Each number is 128 + 24 x the weight over the matrix's rms, rounded and kept within 0 to 255. Layers, rows and columns count from 0. Numbers have three digits each.

# layer 4 attention key, 256x256, rms 0.0978, rows 0-255, columns 128-159
122163104093126133128095126107112124148101122123127148153124101142115091138141133101149142117177
105160112146121086142146135109122103129127094151137174162123133144152078140146122126101116138150
124126132129132152117126110097151118144119118106145142141112176142136128138101130178134118129111
091146150124146143123112126116153127153143124119142142163131118150131139140126141085141138117099
163123172122129150087145129158139124165117117122121149120139105144129143148149128126146137148105
099144125105135144163139128123149145138124141119117108116072140124129099128073093122131142110124
096132119090113143129151082115094130130124139120151119147182147118132133150095116140126118104104
134085111175147137105145123132130152105118167120078105071121110117116182128150112162150130127148
165154125127106115141133098159120129174093123154079118104112100118134128123103103096129116132099
161113155107159128155130147105181156114148145157131173108155113097114165198094102143121136122080
154087129114122125106124102157132131108137131100164131172153117124132152122113133138114135128171
189128142151123103104130139086096096159107116112094150140114089136164144127128160133141124138129
071114127137102127126097156166117145105128132146094134109127165115141180098142127125115143127176
153191125095112138124194101156138128094098092119152104118127154132123103137144141118114140162093
116149088133135175130172138111101156102140116151125099087137135137140123141153110136132125127133
136153137185130114119094114149079174168148140109117106143116117143121122065114148130136157138125
162111110136141083135120140137118120132171082156124137103133114127116169152098098106143143094091
152087106154092171127123124163137110140147072166107154157134083105145151077086143152157124140099
142122155111167120145138127115168108098150133102080097110176115158161146131156092168162088115102
121096118122129058163128139070111109156125124095161127148141122100150148138118124161161138122163
079127167093113110068121069119115114145158131055113152141139060097160141124096116132125170124108
069151119143124127094093093139080139089115164148134098134140147118131140137157133142105137099124
110151145142154180082126167147149139122153145144160126098152115113148136112079121129104099120087
094149122150084082145137101104130145147139142111059120173153112170105113078134147099154121159179
121150148093091119097151157133101162173138147071174154167176120116159116110151126103106111095161
104166119129145206137093117142150137107102151110187097152134091149137143122140145094162080160106
104085161135157129090120122112118190081141134137124116121154134132148108120133141146174133087104
105128081150130099123118144149156094139128100191150135176180131123140077125126143069127124116136
080181178096149086169137149116136146130164106136139132184164126127101126138126141106166152149145
089137090115101073126127157137144133111149133131134131125136093136133129100113080082142076174127
112123129134172113165180115121166131113092118121132112147150153113126128120130128121141103149139
171171158115087171135122137090112128128111110104167192144135142138158165105103148165118123131117
139121138133139130168112167128155143157112143119099152144119144084128145160097158125085108165122
122106143117145138139118113099118125139116134110120115153111134099147119139101112143130129122118
141136129120144123146097143117139109094098094135163145162143114149117146158099130136104162086148
146100191116146112115088141154187165105123147149112172119165143136118128144089135161137149133133
151083128160114121127114132121132125087123171149117100152177156073126164130103119114162116133126
078118117125116123163128086125139108120109125104135123153122130152122135124122128129127150112124
146169123181175114139097141089111119091133137139111140166156130110100130103122119120150125129097
113066107099103122131082128139121094146115145093116174095151104123118134141127120143159144130112
097142085148146116132119128127166103073062143118159116143146122081132090138114086118148125123158
102112111121166127132131131088139041114164143126065096117116162112121136129127150105145075143127
147141147088149141102110110107144116160134137078129117113124121143170102129133137133136128130154
117133088121137105203127200119146190139118124157119207119120191152117130144148115112144145102157
134131136085129183134091148110190159102148111175099135085125132140121093182117077141139091125137
154144129128142155100135169171135107144116160122118147133135173119149107121143133143115161126101
165134138114136171153095126093112048136142116139101132137141144150142106108102130065122127157092
137086134140154126096113132148143095101123165128128114156131162073132142141095191126178106139103
121155122134125113103158139141120126164154106154101131139111140139121075133109046138163122152135
121116119127122126179123106154139088090144129160164119121137105187107135144145108144136126131149
111085139153131137131133102101151179107126090126127080115131193147100111078155157163103160130102
144118157117101164086131092148146116165105124129121125140141163116094178116178118100102109110080
091099144101139133106146136089165129137144144104107139082085129147114091117155100102127115137124
116137078161085112099090165142114104090140071095123159169113154134135152120163158100139132121133
143136118157099086092089103140142118130138105143130129105155129153158128128114079135075159131133
122162099156119106127148126123136092133117145093188183134098159141150082141125138154094115075155
071138135143109103112153084130142130151161167128111111145164171103167108122146105166138125147118
129136116147131138133123134115147128127117057125134152183123131099157147093145137144129101155146
087121133108128093133105105107140084132165161103129100135186170085109144107133097118076142096074
102172151113124124122170113136069169144131154114152106144155102091142156132130126135095155089142
124161124174166086120170117091112143130165116111136147108148135129092121134112124142125091164153
122133093107102130118118118149090141157119130178159186141121111074076134151163116150085150137136
146118123132115154123109138175087097109126118107178110143145137133106115144128113141153126124127
137102151148154110104072171124125119144136103119085111113154133113089108175049134133153161156133
122113125159123148111136127152172109120147139123110154139129146130119142115116146094158145151140
168098158115146152103050143115103144123170102119143103122108153124148154111118125150129104123153
080097126120096114113128130127131134113130115149111162063128142118129118136093126123094145099111
148126124135116096135131128126103156186133140116114139091104158115125112111090171160160133120118
128162123097089117144141145132113138128112124120111124136119113130124114128131155151161179117111
117109112130113139104116143145112141106143116096123139186123052145116122126111138118143130104139
146147154086111118140086137091132082145125152124131160141088090165117139154101128125102134142132
126112118131118127153107133125115135087122137162114095111101140119107109139102119184120141127111
126125129104150121106171127139159099141138103105177100131136130121122114140125140138129126098152
130139103163176138103155118146155157103140152152121116152145126114101132126141127123078121147166
129133149154130151123180110130148136127142139111079127132123138099155133095129138159173082097100
154111080124142102098165111118114133059110085189056106112126118149122108126130104114108111166116
143125138094114106153141127067143173135163118148102137093102097103161129090133136130100097132117
130133163126170135130110119144135179102178156143128161110134104072129143084113133157124105086110
087072123095112152170131126156067129125106125178204139141132108111104091161109112091171107136155
070146122127082122127122117114142106125154141130171092118115111136095107126121090199159092166130
176138164097165136068122082093159136074159162139147059156170147156164129176124152099144095131117
127109155104162121158133125102138099128077142149103138077146171146135105158116165160101146139068
129170119151160138105113160166132147113075116134015118128105130145146054090162096100136119174185
128096091130120081198106135122079132104126194116114128116149085106123122097157101142097096145110
053147155137100185120172161117166096152125154116111129150154139128125200160158126161151127067184
099133116156139180109136157157150120075154099118168127093114126116163117087116085128124113125081
115163145151109128086094142154109125142138153112103125079144054133138156082105215136068120110145
113154116107097062152140130146133156133154112154148125116144138083122099156140110081123123135114
120090187102089150153165138184117177159177128119124144087080087126110181163117147121124105102135
096128145154117109095143074136109088129099130112110156085135118109136111129125122150109132071106
168117150118124108134146119137132122160111146112125077129119136143101083092135154111116132073072
142103158138090143094127061138127125090139133105113072097158158140106168127099142111121117159071
158107119157158155136106097150122121119102148156153150101124134122118155118149122089097129148124
140066109106175169054166169120129168114135121171135162137128117127121116097076132110115139141100
103128106147096120152113155128139117125140133159124099123105174119152115102131086101094093092173
113103167101126105158137121171138150141148184165103119159086154126108110159144128108109096112179
110125157116181161101128127137108135117118156155112083146160133120139147122141129142111124091127
137099175143133096154121098116143140133163132151115133132161112168130117128139142167123113144109
170122126142154119142111167133129098152129096138135138123129132135146118146150136120118112108158
134128129132130096111145140124133141139115154103139107161135107132148136137141103077120119130141
125129185105152160148123129131130123115119146131155080128105111138112106162154165135143135142106
110138098167125131144140111120152071094129097134146129150104097124141102113140139104148116155100
128089108162131159143093095146109136167163144116134126160154134099096115136143161117129109167155
065120126090127124065107096137117114139133136102115142131156122100128154135111105144134097132106
121147165099129116116090122113117114108156116133149153129117130129104166167155121164111162111170
110100172115164158145137125122180096115103113111139121149117160086125132134115078161105117116126
140099121142153106109103152121090183158151165139115125142142101147113110144178135124149210155111
173152119121079169115123125108155078158145086074164110119140161108123142122100125137117115119135
106157094105098161111127093107172118137132120127092148145129066113170140102130121099171111104139
094114112128116166118094130142132155098209161113148109116138077073107113116153143126095114107108
110147156130231095159121093133130066164091149115176094171137144124112093134114099136152066153101
061115141155114105148130121101076153087143104081152138130171124127077108111114164097181100108088
073141109160106124148146129138093126146117123148133149147151119123143160065134101123083118112103
059120158127098122161138130133115133141110101093146113143121132129100142066141113150103099115108
150131083040150111065135089134120148146173127114111120112172124127156102139091206127160082152142
144151152138139106102127170150147156098123104138152152132132161134132152090141113119124112128112
089146157100198177077135167094135145137154129139142163166060093136164116153135098129129114126158
122148132135094115141110121136116128097124134127121196170151150123063099156172213105124161079138
171142117122159137128119128070156138149089131165118072159142114076105123113099181193157103126130
155113145139097124090132085195123092150167103205110101129081149089085123109127132064113137179136
129094126143174108162141125085071139187155135109088123153111105109131172090196116109104179132071
167136134120156117114132142133091151113176129132162118173116138137117126132128152102167088089102
084130136145137086064143165116133131117061092128112086123124156147115176156086137085112172137096
145103174112124116124174122127154204094125134165094122126153105166113067164139149098171066145134
175157103169116077173138080139124117165163119161118158134111160134147129093112092107102099160124
145149157141146135132188120082177114183108116121119063112117115133109135150149125148089114179123
122154134142120124141122124099146139126096142119120088115145104151139133134130127142116137101107
178131127152129145136104134095118123132117102109142146136156135177147164170184129089152118119190
127099156092161155102108111134116110114148101109129093119126121102099124097134126123114133130115
117142060130140164105140151148116131137147148109103086160104132153131099144140149142120126127125
133136144124104120135154164128107140132091154107148128141111153137114126090070145115158139104143
128085165101130171116110111115141131077138133124144122096136123112114133129097120141162132138140
127168121154155137112185104094131130159115159154140159158119166143152081095077159107124106122124
124133107106135155111140137148139147127116120139105120133144146133128135120105130115140165112119
129139149137126142113071133074140080075125117155154114112118151117101143104137140147111131156122
103116151099114141164154125154130118163134118098109105115148120116126146143158137100160073139137
093115119076122123158121165103135142110136071122103087086133148100101062150191122119130098158108
129141138117147140153138142135126138164195128174219104150164124133130107140127121129096159154115
119118112090148138143111118146163159142128160120159102130143080108119162125132125106104094117121
123126116139124112153122102095131134121131120089124142110153152113139137142114133154113116152133
117092125126065160122070102126163152136133075096156085122142104130093142152090104141155115124164
112138103129121146153144121086123121143124133109106162130160129106125171096116161149131161151093
109111146141133108081111110135182095127084122097142133070128127163125126141137120125152148114163
139125162128139141133143129109152146126119103109120111095095120083113159099138101140146106114178
125114172135121135103113155103103160149109116149155142120131107128130151145156141129133159126110
135161149103128098149120109103153134113135131164088113152123117153136126125113113082146110115135
100142117107168138126095155117108146146100106163133133122147113135118157159154157109097097152157
115094151127096122187158128103147148119146114126119082137150098118143102137090078078137113149128
062095145143161107123085103122126103117132104097129092119163147141128112165131152154132104155107
137174164162129077152125121135144140144149156151076105144127120156143132096105105153134136089168
131122136168142113092086131129112082135123081113137103130110118110085144165118150094144095117109
150122131140151110159123143144114151129156127101133114094155127086168125098137126103167114130153
140116113120106137120155138130128133168140128142102152130141169141130120142175110125098094105141
091119112158080126142104118142111114107118110071136196114112158150135162155145103125117137129163
177125098170139140118091114086140110117176134142106145129097103164141104111134134131117119112145
108134129134133087110091155119119119115147112127115152130124121112125105161119133110158137110112
108156110154136123114181154106121107166095144145119172127114118125113131123133128124130125099128
148104138116121137156131123172138118134111106141089122130126161132136188111146124116117109164146
142150139136116124139164115150114137112137110101112146157136129114119114096153124097168175096134
145082149107079108136102142130111140143149141168111131110132096146123157096129092173115132136114
122153103112117102125155169160132145175132170130102154122119152158136137097110139125119142100142
124122157109164148137102145115129137112151078082141088124160134126147144153146111166122107111150
131147159092120100101132124112091127171104125129166111148138156127145165145103117150125119092168
114142148116112100060132086144086087111108103106097068158156098158146130147109120136119136115120
125136102113120110125124148124148126137113143136124144135135165127110138121103121140105118147147
117086103106099123134118135064110113125082111121121177135143158119076150090103134110105133145091
127146125140094125137146137100198098154118137098131192115156116116141120106110141092136115074172
079132138126145127184102143110167128138159168161139133127137166101078123162128109106136104130128
117144142139106134135136118150142105142138139156091137112132097102148128105154142140130119135123
153097147104109135106107086106106136150137129115142129120133097163139153127122159173117113110152
106109146106143145142124149126130128158164128095143130123088144120123127138098153158148092148106
164150153127143135149109126102104120143069133066172120135120163125127131147139123139167146098135
132149151142147115135128120150143140128108168108097120123138106123143144090086120148149139152134
091112151102159149145127098145115130085150096143128083158118128108082127136172094134125156118104
136108150119154093181068096115100102140124146113129099110106082168090127114137110102117104119084
147106140073142144130085140140125134074150124125150104069149114128082104144139121146078120150146
165132095167112111124097100157106115077179128165084130096134151113086151120119131122154137164113
138163116081142122120098141109099151098109133152132082096152142114112145145138142129121129132143
117116102132128089130160161145142162123115108127173135143108151144141110135150090136135110147137
149106116108095150143106094097121140132110120178103090098175155131091143147125114192121126130085
126122138149159123127129163128082121102116132125135111115120094154117148112124119100132122130152
117110128098185112089122146165125137136123068134124109093072059130083127124155137146128145170154
125111141120161148147104130138107155121088125146110122145120095133134132140136110114161161141141
098103147095110128105124139119147154157130091109121069106150174129086148134137113102144115152111
121157089112123124148138119165149108142101141094107155153154115118104161141131154147099138081160
147145093138119086118100123121123156113117140107107098113127102123132143106124142138132080106135
118130128146074079137162122167105119139116175101106123140114148124107136114092150097086131139160
129139136094187117129127116124132131138176170126108156136129088162071141146127164149175100174114
134133142136137139143130084067082094119142108196145131135150117113135136100131140084116140158172
108118105116149124127136106098132159146119087179169139139122150094114126150121108133136109112143
107150127135103096118172146132152144129128135128111170117143101088136160161148170152115140160164
131087109139116130150164114121110109131138136135119148126118125130169167120094119147138131158128
113109117177139134158092108151106131120119149139135144163118125122112132152112116122145140115132
113148170071093145108136117147130123129153139135104118127143139124136139129131129131149173129114
144129142140146115149161169105123115113126107153111169161136138102125147124114096151074125117132
141144140153130131139144126148132128134085144119135150106114113136159114139166117106099079135120
117138125171132109131150104125158141114145140128139114127161124175149120112108156123142122115138
103134135103123165113129149128126134156104113105151138141105121074120125147138126115171159118106
149128110120119155113120164115116143122140122126123078106128136115132134141113147125120130108119
159041163111159132110125187102137154140198127065136135111120129093082116141141131125155102154149
146119131136140103142091082133136094112127133108085099131098130147116148115161132117126110104105
151152109149132124168111079126144175141144164135067152148105160173109118153128140148132134140169
157133123117138160139115149155079141150085140131115072143118138125126157148161149131137100117175
135126133053156146138153160101129180098194116125119094154149165110092134148114116130152103110170
130128095114127149136118123138125141082103115144117126149113105134145124140160121126114145094116
135137121169104136128125110107123131204127163114120161123095126175163083148113134088115122100127
136090117156153134125158105140064111131162116125142136084108116147119131128143117180131118123097
163144068119099109143148180133154128123117131139102175111101127121117123144101095144126143135119
133123149115131108085126098125113121141148169142122102186103150149149117136135138156114165116158
116132137110156128149154146119154139133126163140100151100128098114150114103141168132161125138133
151139141139170168137120127157159134110144106100073123134115145126119135134120122167127103126100
158136146122140144128134093133124109154138140139169132146111149135134102139154107097136089130123
113120156142130147159144117084117130150106144128144107135120162149102148126100114113107101097125
129133121107131149093141151151106103122164127119084142139130157178112175100113107128141086125126
111136120109114106116131139136148100141159149119138115146115141096138129131138113130149151113168
125137159141131147125136128154142100099094109141130157113144127130165145121136165097107139121150
150109118106138126099182105142126081098130132145116125133102118108138175137109138103171141126144
118179120132121125162152167152107126158079141104126097115134148123135104128102117123129135123178
147097131146131100179149107110183115142122125157098106144101098094130105144153157133117158150113
134134147125130127140097134109089130121149075123148118130183121117136098128082135097107114139101
151088133151125095151104174122119134103146139115141148142125131118080166153149157112128077151113
117137124143125131145139147141163140129117138102124082121146125107113104121105118083097141140136
144175111167107133124121166096144118158140153149101117124120118130130121146113091142138113130109
167154117150133123086114126129129107149123101135137122105105127095088152129144169153156157160143
126114135117131132141117135142138128119154109143116111141145128112130136103105131159082104119138
127123164129154100131130101112142122113133115147139140147141150147114144128113105147132101125135
128147105152108125139144143133106113137131136118132145151136098118127148118152130136100105146146
116172091105118144101146147117094137148105137129141137131094112140129115111173108170118131119115
152133132139142160141152100108115173180108143119099132123102131145126190144144127100172136095120
105120129118122132132116140093173136115153122127179138122169117069135134128121140121168112118106
122133145089142097141124175107130107123111064163141150112118137101098110151137083149141142155165
144116163126129152144085107123102125150127126164145115116115101124101129129097139136154122164135
152123147135090114128128080137126098142093125142112137144108097143144123143119138113122118145127
158116154160160143126132095096093142121100132167095119141105136165144105128117141101106067110131
149135110105085110166117156127115104124172139102098086108112154109104122125111122138163117135146
112138096111126145144086118137112112123126094112140059125139127116142083137112136120120086119151
150180103135109138085132066154105107121104121158111138131148196149154108110103122135093157108119
111128124080136135143125132122168153094161084106127089118152136110115112103100139122116128126131
107083173112139102100117120138128145078082133163129181155134132080138097113135090132151134117136
142106104059150089115110166141108051108133124133131116095154124138126118105073173180138134084147
090105145085108115135142167134127142119128160123150123168128132101144141115124078155163162145140
162108108192127124116119118143111135162143147125166147114140065151100155151149089121091128125118
153133112118161143161149140122126180107118155117178175127162120142125137116119111125121124148104
094113111142132159132082116127114120132138176150133131160149131133138145132159104114154126146090
151153117196115160123150110111160145107080114106117090101148107160144122143082141139115118102124
188157143132134107125153114129126147117055156146111080101079153098112087081119152144120099114052
134133117115169131100098151117186133134156132143124128150098119159125129124122116174193076124141
067053170133162128145150152108122087111177169102113122122133099083102098108132126144120121120120
104140120158158090077097124147139151137120140140129135141156078137100135092123113100148136119163
150147108139143119117113107128125122160152131100130092121122135090123114132125122113107147104112
118123108163117154105157157105131172128118112152180114137123129064150130079153093085109174125118
101169137105141094130143113103111133159125143095129098111123151162138113150100113122169078152102
131151117156118149096134107136141157138086128118123101138087126167137118136170104146113094121136
092137125133124162133115109144127105144137141140204110144168145152147124110094162087148126112131
146129111129137127149110125117145136103150135114125091115121146131121120083106123114124153138128
150131129101157086148162132115144157137119139156113136126112147099113160152123123161125131107152